Part of a small language model's weights.
Size: 15 layers, width 224, MLP 896 GELU, vocabulary 3831, 10.8M parameters.
Architecture: LayerNorm before each block, rotary positions, biases, untied embeddings, attention and MLP in parallel.
Each number is 200 + 20 x the weight over its row's rms, rounded and kept within 0 to 999. Layers, rows and columns count from 0. The size before them is the row's rms in percent of the matrix's.

# layer 11 MLP up, 896x224, rms 0.0579, rows 754-816, columns 56-111
110,179,231,183,203,202,231,185,166,215,189,207,195,235,198,225,203,198,174,205,203,190,167,191,227,206,205,223,178,205,201,212,213,206,170,202,210,198,218,209,197,211,186,233,206,163,187,206,159,220,192,216,210,199,187,190,232
098,201,196,189,172,173,194,209,188,202,212,226,215,236,230,202,199,236,156,205,187,213,178,184,191,197,171,181,201,252,200,194,220,213,157,207,190,179,172,213,204,206,217,186,205,197,161,219,176,198,198,197,186,181,218,218,212
113,218,232,206,201,176,228,179,169,223,212,249,177,205,193,206,171,188,197,172,182,177,182,218,193,227,179,205,198,183,192,186,202,147,203,195,174,221,201,194,165,202,210,223,229,216,183,173,164,179,212,206,217,194,209,193,198
101,196,237,192,198,178,211,199,179,235,204,201,180,203,230,198,247,187,182,187,193,215,198,220,197,175,160,144,208,212,176,167,202,205,192,220,199,197,186,214,226,175,214,223,219,166,211,179,200,173,177,210,163,176,184,186,197
116,179,215,207,200,204,217,226,196,197,183,223,186,179,196,189,183,185,210,192,193,184,163,215,246,225,236,188,163,212,220,203,226,186,174,199,178,194,222,172,189,202,177,201,184,184,232,208,218,203,193,232,229,181,190,207,224
107,152,183,186,180,179,207,224,212,199,194,252,178,252,213,206,191,237,216,184,202,203,224,235,146,191,184,145,220,179,190,211,196,210,183,186,190,194,189,196,222,209,181,220,187,193,197,172,210,207,186,191,210,214,187,198,200
100,233,216,190,202,196,236,217,214,188,188,209,166,186,172,198,194,219,204,205,199,193,203,213,205,206,188,190,168,202,176,195,181,178,183,241,196,235,203,173,176,174,164,187,193,193,187,152,195,201,210,191,221,200,163,197,225
089,169,190,186,217,227,212,226,209,198,165,183,191,194,209,243,151,178,200,210,201,237,219,159,185,233,203,213,187,216,191,183,209,207,209,187,180,157,162,206,154,207,186,205,226,205,178,163,187,201,207,206,240,217,208,208,206
096,182,201,180,208,187,172,199,214,161,184,217,218,235,216,179,189,198,217,190,195,213,183,196,219,214,202,222,209,200,224,174,229,189,198,184,159,202,225,207,217,205,225,200,212,208,196,201,192,186,193,249,217,188,188,199,201
095,231,194,205,188,204,220,211,198,155,178,206,182,227,212,201,207,207,219,186,195,212,184,197,182,200,177,212,233,183,188,201,198,209,187,215,206,207,193,175,203,215,210,192,171,186,232,171,165,196,197,236,212,190,170,181,202
096,217,227,159,179,218,173,220,165,191,176,205,200,222,211,205,192,210,197,197,214,211,216,192,208,233,185,208,180,219,199,158,212,208,203,218,171,209,196,190,210,226,226,220,213,230,210,199,213,178,192,228,168,184,206,226,189
095,185,211,236,215,182,189,209,173,167,207,186,171,208,192,201,205,175,138,218,155,225,195,200,186,203,188,207,188,203,169,222,224,219,204,192,205,196,216,196,224,195,212,190,190,194,160,173,235,225,203,202,229,192,198,197,191
105,224,203,218,218,236,233,187,190,190,198,185,187,184,221,187,214,173,180,193,165,209,157,235,196,218,181,233,191,204,169,224,231,151,183,194,172,158,167,174,241,206,210,197,249,151,225,218,174,212,180,243,172,214,196,199,195
095,216,201,203,184,203,166,217,190,208,191,178,196,186,187,189,223,197,179,189,164,205,209,192,196,202,178,226,202,208,186,217,190,181,185,177,172,202,203,146,245,216,211,205,212,224,207,201,224,175,206,200,190,227,218,252,240
098,200,189,192,228,182,199,187,214,182,195,205,211,228,203,198,191,200,160,198,205,183,187,213,187,240,228,202,188,188,196,176,213,171,220,217,162,214,195,202,201,192,248,171,206,178,160,216,197,196,184,237,182,206,221,216,214
104,191,210,196,206,193,179,209,198,136,167,207,207,190,217,206,205,201,162,200,171,200,184,167,180,180,198,215,171,228,185,190,194,194,196,191,203,178,223,190,201,232,199,222,203,214,187,194,193,206,185,209,184,165,208,166,171
104,187,212,198,228,184,205,227,197,207,222,177,225,206,208,212,163,173,207,166,198,198,180,193,201,198,199,199,175,199,198,195,224,199,196,244,204,196,161,191,209,208,156,218,190,202,190,197,172,178,186,195,221,243,220,192,188
099,189,192,191,225,226,197,191,220,189,195,207,219,188,228,194,160,239,203,220,174,194,208,197,187,207,213,207,145,215,194,229,211,218,182,218,184,197,220,182,218,182,219,208,150,212,235,215,208,169,176,228,198,200,245,176,191
100,178,179,217,201,209,204,188,225,164,215,201,233,207,183,222,167,239,186,195,204,185,157,210,184,172,197,182,177,174,188,211,225,190,200,207,186,198,176,190,162,194,180,186,193,157,195,192,222,187,186,193,180,202,256,184,191
098,235,158,167,200,166,217,199,184,235,182,211,214,226,185,167,228,206,188,197,192,198,187,173,185,186,215,235,202,213,212,222,192,223,164,228,203,204,209,197,256,179,186,205,172,187,191,210,164,201,168,191,208,236,173,190,218
098,185,182,152,191,184,174,184,184,173,150,232,184,200,215,171,191,186,198,189,176,234,188,199,203,191,226,246,193,199,194,173,159,169,159,208,179,194,185,207,214,209,186,187,166,200,204,206,205,178,218,199,220,172,175,227,215
084,184,190,211,235,186,232,226,196,215,166,192,195,180,204,211,178,203,207,197,201,171,214,222,205,206,164,226,207,184,196,207,183,207,190,170,215,214,190,170,222,182,216,179,202,218,226,202,192,208,178,199,211,226,176,201,185
086,195,208,205,200,190,180,204,205,240,199,188,207,191,190,211,174,192,185,198,146,210,213,163,216,208,196,206,203,222,161,211,184,155,190,197,193,196,211,168,199,206,224,194,223,229,211,214,200,184,189,200,176,186,194,236,176
112,219,237,173,239,182,205,229,179,174,183,188,229,213,225,213,212,199,217,215,211,196,179,192,178,179,213,226,178,256,216,155,211,189,196,210,197,201,189,183,186,182,223,197,201,179,180,170,198,216,181,217,174,206,183,177,213
091,239,230,188,208,210,186,227,230,192,171,168,222,218,208,195,177,191,184,201,219,226,180,211,209,207,209,234,182,195,199,203,189,168,194,233,163,208,200,190,229,218,193,204,198,182,231,194,184,202,166,188,217,236,185,205,201
092,213,161,181,163,192,194,194,140,245,202,195,179,209,164,214,215,196,198,210,214,216,187,222,219,230,175,221,200,218,182,219,134,194,185,228,231,234,218,181,181,171,196,179,220,190,179,180,212,191,220,236,173,186,182,186,212
097,206,158,184,205,179,212,233,190,153,166,198,177,214,176,222,198,163,216,197,201,234,204,184,205,201,188,187,206,200,211,207,237,240,232,205,228,215,212,190,224,200,214,162,205,199,228,196,161,216,197,178,207,197,188,184,180
091,199,180,207,206,185,216,191,187,200,228,180,207,171,191,196,207,195,191,204,221,220,171,193,179,196,194,198,198,180,204,175,221,192,203,230,218,189,173,173,215,187,186,172,206,198,193,204,187,223,201,214,202,139,227,171,203
101,200,220,193,199,188,190,235,216,208,188,202,205,188,218,198,173,219,174,171,183,229,181,218,178,201,181,213,170,211,177,168,213,174,217,221,158,168,176,202,204,191,207,172,161,207,185,207,150,203,189,221,221,197,198,224,189
108,218,211,180,211,226,164,215,184,189,187,200,209,209,207,183,199,169,209,190,171,201,209,179,199,189,205,186,218,231,154,184,198,170,182,205,185,201,229,168,207,205,201,197,189,202,201,162,195,206,189,176,232,180,177,216,194
113,196,190,201,213,196,200,220,171,205,225,233,159,231,205,185,159,182,172,174,155,219,171,192,193,211,180,206,207,200,167,199,212,181,197,203,183,201,212,209,214,212,170,231,162,212,187,244,199,198,200,218,189,236,204,208,215
103,184,194,195,258,160,217,207,213,215,217,214,204,211,215,166,197,225,178,188,175,180,162,200,188,209,206,258,176,209,210,187,233,241,196,213,202,213,230,195,225,200,195,225,161,199,228,189,211,180,183,206,188,222,171,236,199
102,178,194,184,175,180,215,200,199,202,209,205,217,217,244,230,230,208,206,192,200,160,214,197,215,219,215,187,191,173,164,167,201,190,168,205,202,197,186,190,185,196,189,225,149,167,167,202,188,204,165,207,246,182,212,197,195
100,235,169,191,184,167,220,211,185,180,207,201,204,250,199,205,209,172,214,192,205,167,189,232,174,194,163,217,199,240,208,195,222,199,184,192,194,185,209,207,210,205,179,211,176,189,162,167,215,203,188,192,207,194,199,214,231
105,181,213,204,198,213,201,229,232,184,195,250,238,172,181,200,204,191,195,196,209,208,195,207,201,209,171,162,199,208,199,185,219,190,191,174,187,181,209,175,211,192,214,218,233,211,195,204,216,186,168,199,174,202,177,223,197
101,210,206,233,198,190,192,202,184,172,203,226,151,195,227,199,193,203,192,195,221,185,207,165,196,215,180,164,197,210,195,218,178,203,168,189,187,191,159,215,203,223,216,219,224,147,220,179,207,177,179,203,197,177,197,203,172
110,216,163,195,184,213,211,230,205,201,208,197,206,213,219,215,221,213,243,200,216,212,181,197,199,209,204,217,146,215,190,192,210,221,195,208,183,220,175,215,156,192,191,178,198,172,189,214,172,190,189,219,207,191,222,201,217
092,198,214,213,220,207,212,212,161,212,204,166,200,184,199,187,202,193,201,175,212,191,191,212,165,222,211,192,176,191,202,191,191,198,200,212,199,217,189,169,230,186,179,202,195,187,192,237,195,204,195,163,221,169,212,192,187
107,262,226,188,241,190,176,177,202,198,201,212,183,211,214,182,187,210,178,201,186,173,194,215,213,163,218,217,167,190,190,153,213,188,184,210,180,161,186,220,202,208,170,182,186,199,137,215,182,199,179,240,191,209,209,230,213
093,172,249,212,193,161,211,213,182,171,195,218,188,170,194,188,193,208,235,223,186,176,163,199,196,213,172,218,195,194,181,173,204,208,193,210,190,225,203,166,217,207,181,194,226,214,186,176,222,221,176,216,208,195,223,205,186
093,183,208,149,195,222,186,221,214,206,175,188,190,221,214,246,169,204,184,215,198,219,202,212,229,195,180,201,204,193,184,235,190,209,195,194,165,193,229,179,211,207,203,198,172,186,208,195,210,216,185,197,210,215,206,233,209
091,175,199,184,207,227,232,211,186,228,200,210,218,217,211,189,216,183,202,210,184,235,216,164,216,183,195,174,138,186,179,186,210,211,172,220,201,251,238,225,214,199,222,202,191,203,168,203,199,219,204,147,191,220,195,205,174
100,174,207,197,200,174,248,204,201,191,168,215,191,193,224,210,216,219,209,204,189,200,194,187,151,220,214,155,212,201,159,196,225,207,167,214,186,204,188,186,201,180,208,222,151,186,180,197,193,216,210,205,203,220,216,180,192
088,189,187,213,219,186,201,215,224,198,171,185,190,187,204,189,212,193,218,149,189,210,203,185,186,211,180,217,182,205,215,156,193,194,165,190,217,189,228,213,178,214,215,203,209,193,216,193,247,208,193,183,186,196,204,173,180
108,202,196,211,221,217,199,232,221,227,199,225,168,194,213,182,187,175,178,199,222,203,181,228,188,221,211,182,169,227,212,224,241,201,187,224,173,177,182,170,204,203,157,189,180,181,166,205,150,225,197,164,205,194,177,192,228
099,215,182,182,189,185,183,202,163,222,179,212,197,223,211,234,195,199,199,185,189,173,210,200,210,200,197,264,190,160,206,185,211,207,222,179,177,205,196,213,189,186,175,200,165,221,193,185,192,189,222,197,176,184,230,188,222
109,179,186,204,212,199,217,203,199,198,174,214,171,187,216,185,166,183,187,185,217,209,210,192,194,163,214,183,186,221,178,176,204,188,204,178,197,198,205,230,161,213,187,187,184,217,187,184,199,201,197,163,188,207,232,208,208
102,196,176,177,235,205,205,194,175,197,180,181,217,221,244,222,162,162,176,198,204,182,190,216,200,180,216,190,178,221,144,186,176,174,198,187,199,192,213,192,162,206,197,171,185,195,202,195,197,199,186,165,248,220,174,204,187
095,177,219,201,184,227,193,161,153,194,201,197,202,185,214,244,191,191,219,202,213,214,186,174,216,215,214,217,210,237,216,220,204,171,205,209,187,204,167,238,224,204,176,216,212,198,217,170,191,206,196,195,204,191,203,167,228
104,193,209,184,206,188,208,218,213,165,216,242,220,204,246,194,206,167,228,166,216,158,198,172,231,175,172,190,199,226,184,212,205,155,228,204,174,212,199,193,206,250,199,213,179,212,205,198,213,214,180,214,190,186,190,204,206
100,207,211,199,214,174,182,200,230,183,207,169,183,194,217,199,191,220,184,209,185,237,182,169,192,166,196,208,198,204,169,143,180,197,199,186,171,210,200,211,197,231,189,218,213,189,191,189,180,182,192,217,187,195,222,196,175
106,179,180,205,217,186,233,214,202,188,208,190,197,181,195,184,211,222,174,199,235,190,187,222,197,198,188,208,169,228,166,242,200,207,216,181,208,210,210,220,174,205,198,201,223,165,216,196,178,228,185,187,220,168,205,214,186
114,212,186,176,190,169,198,218,203,198,176,218,204,255,218,215,193,213,202,182,198,238,184,184,185,200,207,208,211,187,186,192,199,186,190,201,200,200,210,166,200,194,222,183,209,230,200,179,180,210,189,206,208,213,158,200,194
101,199,194,189,198,193,202,176,206,201,189,221,222,221,187,183,187,182,200,207,169,185,210,149,161,184,189,197,208,211,187,203,200,194,159,210,168,218,171,220,208,213,220,213,207,176,179,188,190,174,181,227,162,218,227,216,210
109,183,194,189,226,201,217,221,181,181,189,225,197,235,182,191,187,230,184,222,196,224,195,216,157,209,187,186,226,232,206,227,220,206,189,178,194,213,212,197,212,178,189,189,166,194,206,185,189,216,182,182,188,187,202,221,225
095,187,202,209,178,217,209,165,189,187,197,220,203,199,224,184,206,163,202,211,212,197,190,239,189,223,168,216,142,213,188,198,203,206,176,187,179,214,223,221,240,204,206,183,165,184,187,241,192,191,209,183,233,195,218,184,200
081,190,233,216,205,217,229,202,223,208,234,203,244,219,219,226,165,222,188,205,216,198,192,216,204,203,205,240,220,221,185,222,192,209,197,191,190,203,239,201,160,207,193,177,225,160,200,205,179,205,191,182,219,209,192,170,191
089,225,176,166,190,202,218,206,223,156,198,220,217,219,255,190,218,205,241,217,210,219,200,190,169,206,204,184,186,204,174,206,187,194,165,228,223,179,179,173,211,224,163,214,199,214,196,207,173,225,173,233,190,182,182,181,217
095,198,228,173,184,175,184,216,224,202,174,207,196,210,234,185,184,205,170,217,228,171,203,193,230,215,188,216,199,219,195,162,189,226,196,207,151,189,202,160,243,206,202,217,177,216,232,190,193,149,175,216,250,234,196,210,195
088,256,212,214,196,183,250,251,202,200,181,207,188,185,226,202,218,206,209,200,235,182,215,197,194,190,192,215,179,170,195,229,212,172,175,208,190,170,201,188,184,201,183,188,185,191,208,151,238,221,202,175,197,190,225,193,216
099,222,154,221,241,209,200,254,166,183,187,187,234,190,199,194,223,183,182,213,218,216,183,195,190,221,189,193,205,213,209,173,205,170,192,230,185,198,220,216,214,240,187,236,216,214,202,186,197,177,195,226,196,171,188,194,205
112,165,225,189,210,202,169,217,183,177,177,211,215,209,212,212,185,180,200,216,204,203,174,163,161,234,203,195,176,202,203,225,224,193,188,217,181,184,188,188,206,168,181,214,202,199,221,193,188,196,197,205,237,213,208,186,195
106,162,184,222,198,200,233,207,186,200,197,204,165,268,200,176,217,206,196,200,222,226,181,159,204,195,195,216,207,178,200,207,196,206,190,241,224,186,188,209,204,203,224,192,179,209,182,236,210,203,175,174,181,178,196,228,183
# layer 11 MLP down (transposed), 896x224, rms 0.0575, rows 754-815, columns 56-111
122,226,175,211,194,232,172,202,196,248,171,203,147,173,181,175,221,180,213,183,176,183,206,192,179,219,203,205,222,199,203,191,191,217,214,205,252,169,198,224,202,164,201,198,209,213,184,220,189,168,203,204,237,221,161,193,220
100,196,215,194,213,182,225,215,199,164,191,169,197,197,190,205,160,183,208,162,212,204,225,200,195,186,213,209,181,202,201,194,204,196,185,209,224,212,201,198,257,183,230,167,224,200,235,195,212,203,216,147,188,165,189,218,189
114,183,230,167,207,214,197,215,189,201,237,227,198,186,224,205,183,182,234,190,185,213,175,228,179,239,150,203,190,215,215,225,196,174,195,177,218,165,213,172,172,189,197,232,188,225,189,197,192,225,233,219,142,184,231,188,184
100,176,200,204,211,220,184,189,186,184,185,199,209,189,218,207,179,178,232,212,181,214,176,208,225,226,227,245,219,226,203,205,205,217,196,168,203,194,174,166,178,209,212,185,232,196,202,221,176,200,187,205,195,242,217,175,185
115,184,232,212,210,194,246,232,187,199,214,195,195,196,178,195,179,185,184,197,213,256,224,179,199,202,208,205,202,198,194,199,175,191,205,195,206,188,239,201,157,210,237,228,179,170,213,212,215,201,196,190,246,206,188,174,190
106,197,182,182,220,224,191,166,233,170,186,188,192,183,196,174,169,166,191,206,165,172,178,216,176,200,223,214,182,195,213,177,217,206,215,189,170,177,188,225,232,192,194,210,209,178,179,203,179,210,195,213,200,177,235,197,191
096,174,181,187,227,179,183,159,226,195,201,202,206,187,156,202,211,194,215,189,148,175,202,193,206,223,188,161,224,227,218,166,225,209,194,209,226,193,220,193,211,194,232,211,218,202,223,182,231,212,188,235,188,192,230,210,194
084,229,200,234,197,197,172,229,174,182,215,230,213,183,186,217,203,210,209,176,228,216,184,231,207,187,193,208,201,207,224,211,216,199,206,186,234,188,248,207,239,176,192,168,198,235,201,199,211,193,210,184,182,193,172,197,191
105,194,230,179,206,188,221,204,192,193,158,206,173,175,172,210,219,194,197,204,179,200,211,176,162,183,165,160,228,208,185,171,184,173,170,210,188,202,216,227,171,213,223,214,173,198,152,190,212,200,182,201,224,181,182,178,214
091,180,234,211,179,208,224,243,204,229,206,188,223,196,193,214,210,200,197,199,228,198,183,221,232,183,220,212,202,182,194,187,202,186,226,196,200,202,198,199,226,216,203,198,205,202,177,230,173,238,212,197,174,211,199,187,177
091,194,195,204,187,172,216,199,197,203,201,212,204,187,197,208,228,201,194,212,187,203,166,197,160,207,182,215,220,203,194,200,183,253,215,181,236,192,199,222,192,177,184,221,197,222,203,208,230,222,230,177,225,177,184,202,239
095,209,203,202,166,203,151,201,249,237,165,202,188,208,204,227,197,220,191,177,193,182,201,197,230,222,217,186,233,213,189,189,172,207,196,237,213,186,215,216,171,192,175,200,194,199,172,206,212,199,191,222,183,220,214,222,214
105,189,194,180,180,169,159,197,181,221,178,226,225,170,216,208,194,215,189,189,232,201,187,211,193,172,223,187,204,167,225,172,195,211,180,195,224,218,151,196,196,198,210,197,220,163,233,185,229,191,194,165,241,159,205,193,196
099,229,233,184,217,192,207,163,202,245,192,204,173,219,204,218,157,190,188,193,183,205,207,212,179,242,249,213,180,205,244,181,177,175,200,189,195,198,190,241,189,213,221,214,184,193,240,223,206,185,203,183,164,197,172,203,204
095,186,221,244,194,204,207,193,216,208,209,205,213,207,185,185,201,264,213,168,175,174,212,195,194,188,178,204,197,217,174,242,175,190,185,191,222,224,180,199,186,186,190,217,165,219,228,182,219,199,172,196,182,214,215,186,230
106,200,187,209,200,173,229,202,251,198,210,235,217,219,188,195,188,223,192,199,226,156,234,184,189,200,173,188,199,160,189,156,227,214,211,208,188,178,200,190,174,197,221,185,201,179,186,206,175,169,236,183,224,192,187,234,194
100,178,165,189,204,196,216,183,221,211,212,140,191,172,210,207,219,180,209,223,183,258,190,192,178,225,225,166,180,193,209,209,178,209,189,189,208,200,187,227,190,203,175,214,211,177,193,211,190,219,193,199,140,205,160,216,184
097,195,215,210,208,192,191,216,189,181,217,209,214,219,190,226,253,193,187,198,213,237,185,226,224,179,202,164,214,220,226,186,233,192,225,168,190,174,220,197,174,208,220,222,199,226,160,185,176,205,236,193,220,185,197,221,202
100,196,186,205,189,217,191,185,206,194,172,180,200,207,216,214,238,224,228,182,155,177,208,242,212,210,221,194,216,183,218,194,182,224,218,186,177,184,222,178,188,218,202,197,177,244,204,210,209,196,160,184,196,192,199,252,238
093,153,187,221,172,217,176,221,214,194,206,234,184,191,178,181,188,191,170,210,226,230,214,214,192,165,182,165,189,207,191,215,219,217,213,195,163,172,197,179,200,194,198,228,254,186,183,198,248,177,211,192,216,187,202,199,190
101,221,161,206,200,203,208,200,171,178,237,214,218,187,220,171,196,184,209,179,200,220,232,199,233,210,216,207,204,182,218,179,221,197,199,188,201,204,239,233,201,235,194,207,186,201,226,219,201,177,179,141,230,206,219,238,189
084,192,200,219,181,194,189,173,204,192,225,183,263,212,209,200,239,204,149,184,194,228,182,179,192,185,217,220,190,212,191,230,185,194,186,212,203,192,221,236,215,193,201,172,213,183,184,207,193,233,172,194,201,189,216,215,201
081,209,196,174,196,235,206,198,196,166,182,183,216,189,200,173,203,193,225,181,235,223,204,208,184,188,211,201,180,182,249,172,231,217,221,212,196,251,177,199,196,196,172,191,189,186,227,193,178,208,216,221,243,190,215,164,209
107,197,203,210,134,202,223,175,191,203,233,199,165,181,190,222,189,227,230,227,197,180,212,185,222,207,204,207,206,220,223,215,191,247,205,173,222,215,194,216,209,201,230,187,185,190,190,190,194,165,205,217,209,156,183,178,227
090,195,183,206,200,191,191,188,234,177,213,233,179,204,214,212,188,231,214,157,184,199,179,209,221,193,211,185,225,206,190,216,180,177,191,226,218,231,179,182,207,209,198,228,211,219,204,203,166,206,201,203,205,210,213,194,186
081,193,226,216,202,190,203,222,204,177,186,216,211,182,209,220,206,181,202,193,183,182,171,161,190,179,206,185,204,175,202,182,247,229,195,186,198,187,185,223,218,242,218,208,180,221,208,206,203,209,278,174,238,212,194,226,191
088,203,221,204,174,223,190,200,195,221,209,212,166,214,203,192,197,184,208,214,189,203,210,213,195,231,217,212,200,203,192,232,162,215,191,186,171,203,209,205,236,174,218,219,179,177,189,211,206,169,243,151,208,217,172,173,198
079,233,209,212,200,206,187,185,198,181,155,192,202,216,201,211,154,231,218,201,159,196,197,210,237,223,189,209,191,229,188,228,196,181,164,197,189,251,224,205,222,209,189,213,192,193,182,199,219,173,201,200,232,207,181,227,203
098,202,222,202,217,205,218,170,182,206,201,169,249,190,196,202,190,215,191,216,200,189,199,211,216,189,219,206,204,207,169,188,176,180,179,206,215,196,159,187,159,213,211,203,233,205,181,212,189,218,121,216,186,211,212,206,250
108,217,178,218,200,227,191,161,228,200,169,236,209,215,178,195,226,203,245,190,231,217,218,181,171,193,203,200,179,206,234,188,180,224,192,188,203,213,211,201,178,176,189,152,174,207,196,217,195,172,231,191,196,186,208,181,204
117,169,202,198,207,193,204,207,193,193,200,195,182,191,225,182,208,216,217,229,194,212,178,212,209,169,206,192,201,174,193,238,209,235,199,174,185,219,205,237,225,180,192,182,224,200,180,238,206,202,240,233,175,207,229,222,182
108,168,185,204,212,210,202,213,210,208,196,198,209,195,197,189,196,207,202,177,238,225,220,195,221,224,240,182,172,185,206,207,191,242,200,203,157,205,212,217,193,194,168,191,179,200,214,196,206,224,188,196,187,204,189,191,194
099,190,198,209,199,184,200,186,228,165,196,178,200,188,183,186,202,218,181,187,211,227,233,183,173,204,235,247,204,201,216,172,238,202,205,200,149,182,200,193,206,166,176,186,230,209,225,202,191,211,169,195,201,205,206,197,181
098,207,201,179,196,214,165,227,198,213,176,209,208,184,205,196,191,171,196,233,219,209,191,160,179,225,239,211,174,169,204,185,190,209,185,214,267,258,196,223,204,187,203,213,202,187,184,206,176,205,210,220,213,214,199,186,148
111,220,196,183,177,197,206,209,185,205,188,205,215,197,196,219,194,244,206,216,214,171,198,169,231,181,221,202,198,215,228,173,200,182,216,208,223,210,172,211,221,206,208,180,246,235,186,182,197,205,156,206,226,200,192,186,185
101,212,210,204,196,171,199,158,205,231,212,199,202,229,191,222,208,190,230,179,199,225,201,224,193,206,208,188,210,197,190,186,183,205,212,199,200,218,191,208,184,205,209,198,165,197,204,196,205,186,196,174,215,230,194,188,219
092,165,213,204,192,226,214,206,203,208,161,177,208,165,200,219,183,266,195,196,212,206,251,174,191,189,185,220,215,179,205,202,185,217,201,184,212,211,210,202,192,215,233,202,191,214,224,193,221,194,100,202,217,186,201,195,202
099,245,195,189,208,192,179,165,185,176,205,230,183,214,208,222,209,236,201,220,209,206,197,186,180,186,208,187,245,226,183,200,182,183,240,165,201,178,183,200,170,190,172,209,166,193,195,200,194,188,157,227,195,215,204,200,193
105,189,207,178,191,226,220,217,204,179,238,207,162,204,217,213,164,177,202,219,217,219,218,168,191,175,196,191,216,172,217,191,212,188,209,192,174,221,218,189,172,226,196,185,216,202,192,211,159,194,232,229,218,190,180,195,192
080,211,196,207,206,227,165,198,198,240,158,195,172,207,202,202,198,176,180,212,219,214,187,213,191,197,234,208,181,202,206,202,199,196,197,205,181,205,168,204,198,209,208,207,196,192,217,208,182,182,188,172,203,202,199,193,189
095,183,173,220,201,168,211,214,233,189,187,189,222,189,197,182,220,210,198,225,199,174,208,224,210,239,228,206,190,196,221,195,212,184,207,267,212,217,174,185,174,177,187,210,218,187,185,214,220,179,172,197,200,200,208,220,199
085,184,238,206,178,197,185,205,206,189,202,203,209,229,203,238,213,215,184,188,168,196,213,233,218,237,235,172,234,201,187,199,183,172,212,230,203,184,168,151,209,180,162,195,190,222,204,189,200,208,280,217,221,202,201,205,188
102,250,183,181,174,205,197,169,201,195,139,163,178,188,220,205,229,221,224,193,199,219,193,200,230,159,169,190,211,195,228,190,173,194,198,195,192,233,203,197,245,202,201,199,212,206,222,197,221,221,234,187,188,212,206,201,204
081,193,197,183,165,208,194,241,179,218,190,224,220,245,205,198,201,210,228,218,199,173,234,229,234,202,192,195,218,216,183,222,216,213,204,219,169,205,170,188,214,185,196,198,200,203,182,191,183,206,219,200,211,194,200,195,188
111,171,189,219,167,223,195,189,210,218,216,200,197,240,201,210,200,165,185,187,176,241,193,185,219,228,214,187,183,203,156,249,212,161,182,219,170,220,202,223,179,253,183,209,236,200,212,211,221,208,198,177,194,217,185,165,172
080,202,216,209,188,181,225,183,239,165,214,190,191,170,212,186,222,151,200,203,191,190,185,202,171,207,180,160,214,213,213,221,150,187,206,179,224,228,208,189,215,180,212,201,231,174,198,200,244,210,273,200,194,232,179,203,197
108,189,197,175,184,213,196,201,182,210,218,208,175,224,209,211,215,199,193,196,165,182,191,150,230,194,210,217,214,210,177,238,224,224,200,218,212,197,180,174,173,216,217,162,203,226,209,179,207,212,238,204,213,233,199,194,232
105,216,206,226,226,187,171,213,241,239,208,186,217,190,188,199,228,195,225,199,213,221,203,176,190,225,262,214,204,215,211,175,201,189,232,200,198,187,205,216,230,180,209,189,173,195,172,222,189,214,204,167,189,195,181,173,213
092,204,197,202,198,200,164,233,208,180,171,202,188,234,187,131,205,167,220,205,208,189,189,235,204,228,189,212,209,179,201,213,199,212,190,190,239,189,222,183,187,181,207,206,201,199,187,212,204,198,195,216,167,189,212,195,213
101,221,221,184,230,183,175,214,213,186,195,190,215,197,228,182,228,189,196,189,188,202,187,201,197,190,204,200,172,172,186,199,143,264,177,193,216,185,225,198,182,177,215,184,171,207,213,199,208,195,154,196,205,209,185,233,197
108,226,178,198,187,188,176,167,177,162,182,197,201,198,241,206,218,206,201,242,215,182,171,211,194,225,199,175,207,212,212,204,188,194,235,198,196,217,220,207,224,205,161,202,196,226,180,211,215,211,206,233,200,215,193,204,182
101,188,198,216,185,189,165,209,202,172,209,239,200,189,177,219,209,206,185,234,194,203,207,153,207,210,232,170,260,241,216,201,194,198,192,184,166,173,193,175,146,188,220,203,186,206,215,194,226,199,207,207,194,192,204,206,225
111,218,213,177,244,180,212,206,221,203,211,192,190,218,218,209,189,231,190,191,183,216,215,207,203,204,190,205,201,231,186,217,209,186,225,181,199,219,180,184,202,193,204,231,229,215,210,177,225,180,257,197,202,214,184,197,181
110,192,221,186,221,223,174,184,195,205,196,235,190,205,181,194,201,189,204,185,183,187,212,212,196,190,207,253,205,186,189,159,170,165,209,190,225,230,156,201,241,225,200,180,175,193,225,156,194,175,164,223,205,192,201,196,220
108,174,233,185,206,186,202,216,192,181,185,214,250,220,235,170,196,201,186,240,175,215,240,201,246,177,210,229,209,204,196,210,225,200,206,174,193,183,143,208,217,181,205,214,185,231,200,196,216,220,205,166,198,208,229,207,205
091,207,222,172,178,190,225,169,214,231,201,165,207,223,182,187,233,224,211,195,192,203,196,198,155,219,219,197,220,172,191,215,226,174,210,209,168,202,187,195,189,202,174,188,239,211,202,179,232,186,236,168,231,196,222,175,215
080,210,184,191,210,189,182,188,199,181,203,199,183,181,209,164,225,194,217,193,195,176,226,206,200,217,193,190,176,196,227,177,197,172,232,206,211,205,171,201,193,190,197,231,114,201,181,202,221,193,234,227,133,222,206,230,204
089,185,212,219,211,182,188,223,201,226,197,189,215,189,155,170,165,184,176,194,167,197,200,196,244,216,211,181,202,200,223,200,230,176,209,220,193,195,214,198,203,203,235,172,190,192,200,202,214,193,234,210,201,206,236,211,186
094,211,182,218,181,207,208,164,203,232,191,184,197,208,185,197,213,218,190,202,203,192,233,222,210,202,214,203,180,213,193,204,203,206,203,175,210,207,181,158,182,180,229,211,173,210,204,215,180,201,203,228,201,247,161,173,198
088,172,194,183,229,203,189,148,187,212,227,195,193,198,207,227,171,173,181,219,168,222,152,168,191,228,196,195,176,194,219,183,200,207,210,211,212,229,199,195,215,199,166,182,187,190,201,212,169,205,225,225,170,196,187,208,175
106,169,210,180,232,207,232,187,202,173,233,217,231,209,172,202,199,245,213,197,196,206,178,209,200,199,181,229,184,180,224,193,187,229,235,200,177,214,189,186,199,164,207,192,194,206,195,227,176,198,210,185,211,167,230,224,214
113,167,189,210,216,193,199,186,218,199,201,182,197,227,151,205,198,176,215,195,209,214,205,223,199,210,197,193,196,238,194,193,177,204,196,163,216,192,175,209,175,212,191,197,213,181,192,201,178,176,234,188,210,174,192,185,211